Weights of a small transformer language model.
Size: width 128, vocabulary 2048.
Architecture: RMSNorm before each block, rotary positions, normalized queries and keys, local attention windows, a smear gate, skips across layers, capped logits.
Training: 147M tokens, 4499 steps.
Each number is 128 + 32 x the weight over its row's rms, rounded and kept within 0 to 255. Layers, rows and columns count from 0. Numbers have three digits each. The size before them is the row's rms in percent of the matrix's.

# layer 6 attention output, 128x128, rms 0.101, rows 0-127, columns 0-63
095:111148151139068137121127099138183101170139111112069151193132127048162136179123077096096130118061124062062158043115178149107176119115105095149119130156112105175123156142132130138125173066121133
094:035124133115148070116143066144170167140102113141133100142068161152200153108092101136117155126192130082113150119169109153110110134089118147179118079210130173117123086166159133092120173139123154
094:157103177122097178179204140082122163133125101071182153143095070095193120111197159125156109117173119134123157088061132083152162106082125121103136150167119148150119115118149197094168132112088140
094:158139123116150110162121123133160132177072070139137114075186115123138093110130188157089156099142135119110170180222178127174160047119107132155064113125116155118087115133131085148182162129138131
090:163181117078153096057108082138114115079100133128129145182123198166094115127107121182133102139146088168191092148107138096134146144092110101128057148184051100125174158086079088124149119157155132
089:131170094151146131147104094111070150095160115102130132115101089108150074107123204061122123084200097164114140101106149128114109074080154150128158127106124132143073137078109149158141132128053124
111:152091159135094053136122116142164110108209108136142104090073123130145078094023163123122136137125125084139107154107161141108214141162137135071134163184093138102168105151102138165150119154169150
109:131119151147160098149179146183117198042158179172141161199130143168149189116136074092130105135125123130084087110097142100196160049188106127114095128159132133150125100141131138170107159149157166
100:111125144063115179130152122107121133088104105091115146155100135217114079164121145164129177165160102134185097082101088101148161166158166072151074094106120153133095135122121075140171171120100077
098:074122122193144116157168051209184102105099150099103103219131106138105117060145131140092143147143118107129160110112106143189153151131137099170144158139089152114108094147147102096086209146157098
108:085157084134127100159113094100125127123181137114164124125093161163142187105141155116120170110150157168168106146166136114135092090127095102136118094126094132153200104161114193111119164133063221
097:134116156131121126122118113076127138132147151130105105115103159129125086116136133121177125116117137086121186122134155136100090053094112164150082147140135121138082155208151097137199090228115096
099:118141157125088143119149111134170064142063099130150083109189146115159097135153103115148099159163108093130153130070112165138037103129121100093144188077136143175138109112127129107100168115120128
088:104139119116130180093115116103079096141092177135123127132131091096138085150109162153144146185148127108074120094164125095113137171140086077103176088145133082132150106148115127167094153121054097
102:108117134081191124195099097186092100112132117119116176140099151110121048124129121107058120101159127128126139205112152123134157138068124140101076114062172149107118103136142121103146074181181114
096:127127127117103118115139094094173143162106087145098154086127126121081114085155137136091150133161089164174139161145060062150136143156127115181162093183063107124164137104079044125125101119107105
093:109113146202152168155176121125120106072092139133156147093131189101142111097121067158120100104138169092177149166143091184125146108153080152087122131078144129116099156072129079120132187132132183
100:124130184137225145180139116071090087133124156126129189126168161115150128105082124092168154131146091122094099112151127128101109125151200128111082133121166140126097111046142138105106112179147094
096:112092123200062133097128093153143147182131108110131135109130132123102094149135215177160106111174111146106124114193132115083110135104153153095106150088068077196099186131147130131130102119160151
101:121148125127187136104131139134144131065126078102087165199083074102165158163112172157104133142196109083122160146151166118105131127145127149117137103103116151148145153126150143088157143189115152
101:168162171125119107158111139074130200113127119107114085115165125151137065094104121159153113181164108132106124171110128107076115173109143196168086170107097101100203160103151166184104102122124155
103:091120111144149152140093070131084121052149163122103129140094114153104108154157123112073081158053157109086094124070177127143152141195131141154161069166181094103160100132107123120113126110144087
112:112123106084122152078121131161145142156061156112122167095125071146118139124157078103066134126142145168152140112141088196141103146112156092055176080078132172144111094174130105152096142157156148
096:126153137083132092060156105117142136163097122115092172138128156102121194149109133167044140111118108161101133108122147133085135089146127141138091153101100104113121105118132171115072175075119174
105:080184158136117130101176079095106084067131136107106147129149105110089125125161143152139152159141114169088101187161122137115106223105187094155105093138138162100103130127147152123088094132166169
100:116138068103134140093090126076100171112145148158129123087095136117134154184141103127112079139089061129115103102061202118120157077127134104171151104146133142155153129114161119119130135096170117
084:096150103106130167143124184105108093187142109133130113086171144107211119102109168140138102096130097087111157141101133165150131104212157103085090175174139132136110149142150136088085188088141172
098:129145095096068095163076184160189098192130078074168121159186111086157107130133169143055119198143101129137151148130126143108138120092114097136149142149174096135067148094188187141130153151120174
102:174157150107131066169121141152040152162095098138090122050141142118106135103169128110139165089126112124099110118141113120080085130122112191132131115124165153101096094116157157125153131172067136
097:129132125117132166099128125151159119125142087145099093073107126110157094140090120096193115101105146107059125161175159074158116141093135104074085118172110141120119170130120097135121178113059075
099:095105119138046121133175086167096130168178139096107079122135070119088119126125198133118129138066077149123151151105141159108130163163169111149103127102121136157106158097142109133145106125145120
089:168134167126092143084085156196139136101122106116139107104213090133141111132164120092142118128176102092145124176120127071114119168112142082096133101134116202127096162045148077145119080091125162
092:109096129124122109063152123130150113082197242102121126102169055169126142042146158149113174148072137160146121113111132137120126128134097098119159084114111192127136145086076097151124136120150156
111:091082145137110168151137138109134106113127130122133085112177108122096123138170144163192201154149126156070204083153073150096060117099158133132129116138183128121118136134202086098122121114113110
097:169170148152126104137164120131096159152106124080198086161117122142140132118146140127124075117142095060059129115093123141130144219123177114112117107069125117137151130149130218136116110138118089
107:176115117124175128147062131084124142129225116103181130116134149079105160156125088146178118140167148065089113169101132157120114155143175130041147105121176145058129157098162198130070132155100133
101:143130079110124158118182131174149138170196144132116112105102089159129172146113132096153110103082136095160083137106167171160130080100075117117179182088118118105164062139141093137134083183152143
105:106093140148132188100136179163120128119129106138159122107182093105124097122101135142132135094108095124135096111173150133110172117160126118133140112148087130178082099122092131167160176101065102
103:100086122102139076133128146164119163107114112109201145146168122060116109174174090161086135080126140127097061141132141089114125130081106145143032140138106127070105120180161143174149105151151081
107:114159144132114143109165142125122114105089144160091183171153122116156066104149160094154057113088144144132130116140155152165075104189121126142128104148180081193125105155095104123131204130140148
094:157118124164136147108120117104085102152114109127092100182106126188042090127160107094156124170135122182116124107106113156140133153100097084050106113094125145141080100160145191169080068165138122
111:151134122048152093132069147096216134118141113102104186120106127121091116131130079066113111143126158095112154175129170166130154116125118098120162049139116160124156171080130122196186156094069151
100:116087128113070039118122166093145115138071161200142110182125097120100141171048126071104170163118111114081163119134091119131108145123123108041139182090095121135157117145109114113174080150113162
111:141133108170189101154116171146140125090160125125166132125096117123115077127121174114110118174137173154135115204184161064175097164143146156167113134163083118067119136140055141156109124140211111
106:102164140166170120154116193160109113134105137093146091100091082068139172152135142137120130107136138168179111155115095182154154107167229131092177170120093148098164140071150133045163147088118113
109:167144120145178096127141147170128118148182137157106191111157156164136155113121124141087102056015139112122177125096135149139139088115100121111158088125153162099048115130083115156168149127118125
108:112101128132158141164059146163120130119121154188132178193113094116094113166091086106125112155067195157130136133091130165061106112117114117099126130107098149097103136176137093132157076134118144
103:119113062151075175111108124138135154090146144156114151178152079114164087152120161096174148156107099170103144168079100108150063174116099117124165136134099094109078158080106056087168143143110136
090:130097093142103147129158111168104117090134130112120135114140181137171133123101117157147182107083037107142125172148071113110150221122115104176132070124157121150129171090172125097127159133144118
088:165129156127158144119158130158187056171101151170128161212130125088148061138117138091096142082121198132127122068174095105109140103089138107129077139126131100148104115094100156161166109125103120
101:104122139172186136136163081214092121151042112139104155081115108176143143069146116079120115153111139160156104126111109126116119123117164120111127061116143153165100157140098116073085108092130137
100:110182148125157114138108080147068101080125127152137075133096130153161156165156123147153087123176150120159110140185130101096184120120157179071026112126125077161192129074143098122122128155134162
101:089108120129203117197149070062130138103144195140128142146127119180138086130109128149099110152096115131131176135131134146131133104155107177183100070098143102145178104101113102104117126102164099
099:144170133063124111157087077110095111142073048110073137144103165148182109153109067129093102060109105102092120145105104172131120155151112132130094096155196098156087075154137127172127148113150085
112:140085132193100174166079111120062161161144112110113129154111089091105098111088097141194171106135112119157144116135108089136157212123125160149160164171133080116094118119108098094185088111106134
105:148125120113149143117145072147144101125117168140179141130173192133103142152141110184103117092121130062136139128102130123090110145086094119165137080078132114110114142076055096146123060091104122
107:158105177100152180164088124159145086150117122114167209137136122099055115151140087109104127105066120086101140160132144096173088172101091109159148110112135095119145123123094088142166097117127145
083:136092160137039158115148114162160184139157184105086137147114115121095126079183154147101083135157164123107164073087121190101112138157142123083113143132126092121188172135176104132117121135088139
101:086126091145153135164101166103097144127147137123086145099106136117176119084115128159097142166162140167087122121109181117116097113129167168221159111140128125135154136123118147103150154074105158
091:158164117131072045107150091127135122165146145165172125136151094112078066113090186059099132137135187160088123176106139165141115107145157145169110162101123110158094138134113133144116144168073087
107:094109122093167094143141149168094130158146144190153135099106121147162085194134125115154161106167132100146090173146102038104136160113112157139085091121119185129150135083112119101121122113076106
104:127130131147152206159129103079133120084132098076082116141073111118078115102218111148124079155092190063077136095113187069086124127099109137160064141133177126101106129166131152132163132081156181
095:133131122130162109119138100124052123078203164134138069089155111175127138115172135140171106134149110164124091134126130130146127187097114070141128113103188157109167045142133101064076128083176167
093:129152117131126075180162142183096090121101123152135133119147149159097161087128116071138141122149125114166108150153087088084100120148149102132094123083187140150127119134101082095128097127149106
099:105130135138137120134142118133148168148151194112125059232141115137124178149162133101182152153105149171140120116103137094126117144119126176150148098122165089121093138138155154142118138116145086
102:125128161115147151206128115155155123187118141167109145152118114138102151109137082116088102088052158141105113124167154161136197133148129054130177100170110084089116102146091185061135087094120143
087:160152157069164121157160117099104152091150133097125170169121158073123203151116178155127160106078158157153151118110123145158112105134078143100134165107123117130153179180163172108103080158061081
100:099096134142165123140092131117145132082106072113085103107120181147135112078080164115064108155131146128147098130169146097105165181134116122130137146201162151103065131143119111120161059119165159
099:157089150159126117129108118109103072117064143164097129114137155139090112101095142080120102171090134061109183139076141107121120101143140124111107141188072162190092111155077141159090186096099116
094:144166095127151119138124134089147085162150140162141126120195138122085050101125166126152132093153087095084124133122105090130064165115138089173126172159109126142148086102076169145114148103077059
093:101110081151141046133150150132088144122163150113153178159128112120103123088060131132137127143196128114094101088159150188114106086137114133198146156134159166141098118121129145149153172158124175
102:129177115127115164108192116152174121124109101121140181191101164118124171135083147124091114096126144115162130114169180181141141126097130166073153156067144102104122108188124155142107134106141195
091:105098113087090161133122155110120078065133165160161199169122050125104125127078128090118105139121108147168159154113162175150088161135123127019133173118095094099154117129089115121069114140166175
116:172089138095138149142110127158186132193110143096151118069151112141146107166108108132062171132108106127215140143134175096079159058133119127154141180105161144110112093125084157113127097142138081
096:159142109166087110118112142129116100119102127124141141154117188157099189120113111143066119136194104087135168091101138174131134067112073106123120116127120127137110167152092115226080139153097165
097:147157116153125159138141082112168164149124132133095115200134134156124119148084146129087175141090088115095113109083185055119102122077080166131201138092113123146085132126110104117105118143097139
095:082144127084123081185181128148121192107172132100145163152134114139154105135135104182122051084078133082179168095113098144122174088150123129114170085094087129128137111142115091125155106163119103
094:156135105157161122158108119079211084153113101135176112140081141146204181216150103165124147138078176104214077173155152097092165129142207105137130106100103108140133156130132118147167049090129123
107:186108131176158209141133109124135149096104047117131120121127057154102164171154148119152157108178080135131115193152119161125106124107111138176140144117096123073152171146055114074124119145105119
101:149042163085156108177116125120126143103142078131134204068114171099143097102098129099135100110173086135079084098098139145166120118074148078170098140141106105124171120103177110098171061102139098
097:075147117195061094130116103131070129134179133172118169132103133121115104157103118095124099116182120158132097111159126143141114124150147082155150159136108108068104161122104064163160122127149173
102:110105171122178104167121101102136125156138137065098141118089119124137123066154194114031062087119136133175095130113146166136076144149105135139138123103127110130049090125079145132131175161086073
102:108150126121093127164179186124099140167168125102082172159133130116138100105111123122134131133116126140124176115108123103140117139096101148115105133181139105107057129137137134072085078149157069
106:221152056088094110121151143099116140133129147132136152160133127153165145102143155114099094096128149156124182114140108074092139149136163121089223073093120080176068112149140142192155110112155096
113:081095122091125120106146110113084152138063152104166043139108132131119091151125140116131158145172114046158133128149099149141183207133146114099071123133169175175104134063145148129124126114098095
101:118087093161113167148179148054084143129051133179137114159117144120097147125129109117166119151111158141114072156102093130179120138135099128134173172137085042115145149088087173129114137129132120
092:104178149098086105094140135140092131112166120144095110123086114110138159142162127116138035092116100096103200104115082162195082150141137104091070116135156215139182177155136168071108144095178111
094:158148151119197110214141163146105147112158164127153139146151143126138141090123130076122147139125124118080119094126195101095180054108103093101115143135149126147107121173096101111102174177125151
089:167170073108126155185140096175151135078107114088141127170074184092122157083173144179150148107119097138145174106103087111117160133183187123157163103108038147115132142158141127157105093106116130
097:160109145181118102166147180203115135163137102108118140151106181118061169132083119165152116142064088212153090143160130103095091122114188095097093155104070097154138119213104176129114079145115154
094:138068053092135142139211075141083141148073157125115120156077145178067170138137093138129180127142082091124160126118113114092108137159067113134136109109115093199099119138101168161095112097100130
083:130152146152160135121197064171088155105195147099133156182154088131133145140119095119105090134169159150187141158063159106065126107175114147095150130075127119158098164171118184149132165103100146
121:118105074174152141067068123094096129119146113094181086069167112128119115187127093121155171130177125182081135152142098151112101144155166094109115113166118137131107163081107103097128144164125068
086:161077127143111173117134080107134112114087162153152134112152094157068140067163127121093153118194132102157160091115134086199157130119122105121134147146099164099082141191173088140137167077121139
100:058162089159171089091086107125113179141156099114172123133142190139105127101114118172100147121103117119097125137135145070136091110153150185117092052140144123087098098096153150091165112131129124
110:111083150099128115088129149100160170139093095171091153122103102130099163114136076129100130128128147191165122162069198104104111091145158131153169088154091172171109177149076124208141145129075132
103:119085135168118058153090147157130112171129135106092140123135117133099116112118106130202188148119100051078177119105133185113196108120095137114093108114122111147173061103156090155092115153113128
103:143123186101084110110086107152087128167115131119152151118117135131121100135131134184141148131160108156105164149127178159067115177046181133107138089123157135136124146113119172146130026134143140
100:185145113039180139147127112139111110206128146207092120105097098119162139114107148099139073122136131148121151109181095086123162124154091116131135104071117163169168077101190185127099086101137151
098:148163065104141088118137133172136191123139085140052142107099148126126156145128071115149134117119175059084089105141081189105157132186140120151088156128105108092149124158121076157148164202086159
106:131121146143139112147182202106146129150160086054138067107106162092112081063109121101220061142137102102154145127183092147175172135128162151097117132049137103197102128121150091127120144091105122
100:126158209083096192137144095155103174088121121118091147119151117151130150118088135144073176154132114121096124117179082125158199135118144122156126118146143139076155104139127107159146168191130131
104:111132154089136092107099134160170144094148106103058131208105071150131104110133171174091107118137155124103124131137158089096125147134124166137055108093149094153100092109107144099154141127130091
098:096176146091063138080088123172100101183143098105101167115111136142074168189084140107090182116138103077182107120058042123108139142130146123149125134159160125109121081146143121103143166102077160
108:161146125066125149097154079051186134112119107102102126111128128106095152146096144118078126128099107120137080122073127127091129099106193114102156129129156101171081104097102126117074143154116123
100:121155096183126096142107169160081139145166119184158149124098096135102087154105181149139089113106144176064100128168141118158130155139132154117170091101113153119100127182129183148108158170209072
104:188091081162131146105170169143109158139115109125142117073095106192162110148167154147143124117117158142103138103158151163090089122146122115126035111103093174132139195150083191173191178086119129
094:133132145118149084134085090120134121165164105133115097134110161107115122128075056078133102168118106139154142127107112067112107090113115127111150149098173072155174120212124152092112149117112097
108:126142120103104114128158157105127158097127088082098099094127136139158097152076123099107120135170127158160133122183086130195202093165107106162176132131170146116061138125127164152098143132158065
100:146112180093072106148138106170183150137175115109123162145110142117152125087106099088120102074169144103104175126094163126183090118078140131020174139111103140157155110144085125166093125134145131
093:143130193135122058165094100139149148124131094202162149119136171151100152149091119109106121125159147167083127123154103075119143104044151155118120119124137203127056157138147117071057134131144083
090:150161150092143186153134126196119160166091125155037152133086068125203162109138136128152134133128107132128139132167110146089145084123106100159152079197115152128172082138117055093136122115153118
106:121099080093137146149140124135173149103111098182137113130157113150129143149174159090149136109124163125139110099147109129137122156146111121128188092135110075080130109110117039080137066116165087
084:118152114102151122104134167120068113094154153156141077101178168166112112194164121127116147165159148161131133106156092069123147137179104095077134111143205149096122110137044117166166111084118188
106:199092094200148203104108112149101139092110124126122096162164081126182098129154126124189114171174096140157102126161082111153107161128100071150099162199133105111159123082146103091120090169161192
119:125125050167156162115104120114097134092143153116134128144097067126077133137169194084126175096142094166159142136087131169095143103067164135143117109058101106141096115074142112096079066091119127
110:165099139098097115170169119131162171144150116086121218098109112105120123118133061151091114064165167143131104117127180136111196162118102142143108173188052146108105103144134116125131093148146137
106:078118114158107127128140127155153131121179182131103136106104072130205139086119164129121088144074131110120144087109159121199124115114102140150182112144148094152082168151124140139106129129166161
090:146128174112086160127094108136128204154114077089091109086127168109127143096136147183125073089133168117089113159088120109065121121158135113100177113123113081168143126079125118205165082136188085
105:112115154117123094126137181143134133101113116098155117122080112152146168138146139111189085103157142169116046106126059098129132162173133097149125120157151086118113172062140159087109185094129170
096:129154089150149099142102174097083131096146176068138126173176120032135137134148116139149138120091094142135155149148079177166121125091176106118059117114148141129122132151128103100097103145101116
109:116149091161141150133192085132102121148136115176138117144100068117163106197133135055119070098080166069106108090099091171190095155104102152156160193109134159110146122147138148100127064141115094
098:177141150116120106132081113158119088154135116123039148111049110137171140135145133091135066135084141134124127121129130135131129135127141140187145157146055108136152121125120136100158153086121206
085:109138135124173090181100138071144165144126081127155107165082142158137137134105133193098120157090149147114148124131162114165124109082132154076131101153148164142101169115149111153124107183121115
111:100161110115112059122108134158100150020127112112158167167095183098134143083075089139088147114105155158095040083186130150161202164120169108100110103127107144104165157128099101095133122188101158
091:169148156106148118116098101137144035143084087080061153089103180075152092153177173142102154135139147149097121150159155117160092124189086111073120147145148110128098090182132121185123143099112141
100:142161105143137112147101173113103125139160097144137125104166189149147090135061144124064084131119142159111151109141153117085154104097132123089162105091163099159174165128145151113154110097125103
091:178141149174113155161071119153090114129105163133192114172136093105124123117115151162158140121118165107098088047138140191083115074104114118083096111106167188119181132080155112126157126106125132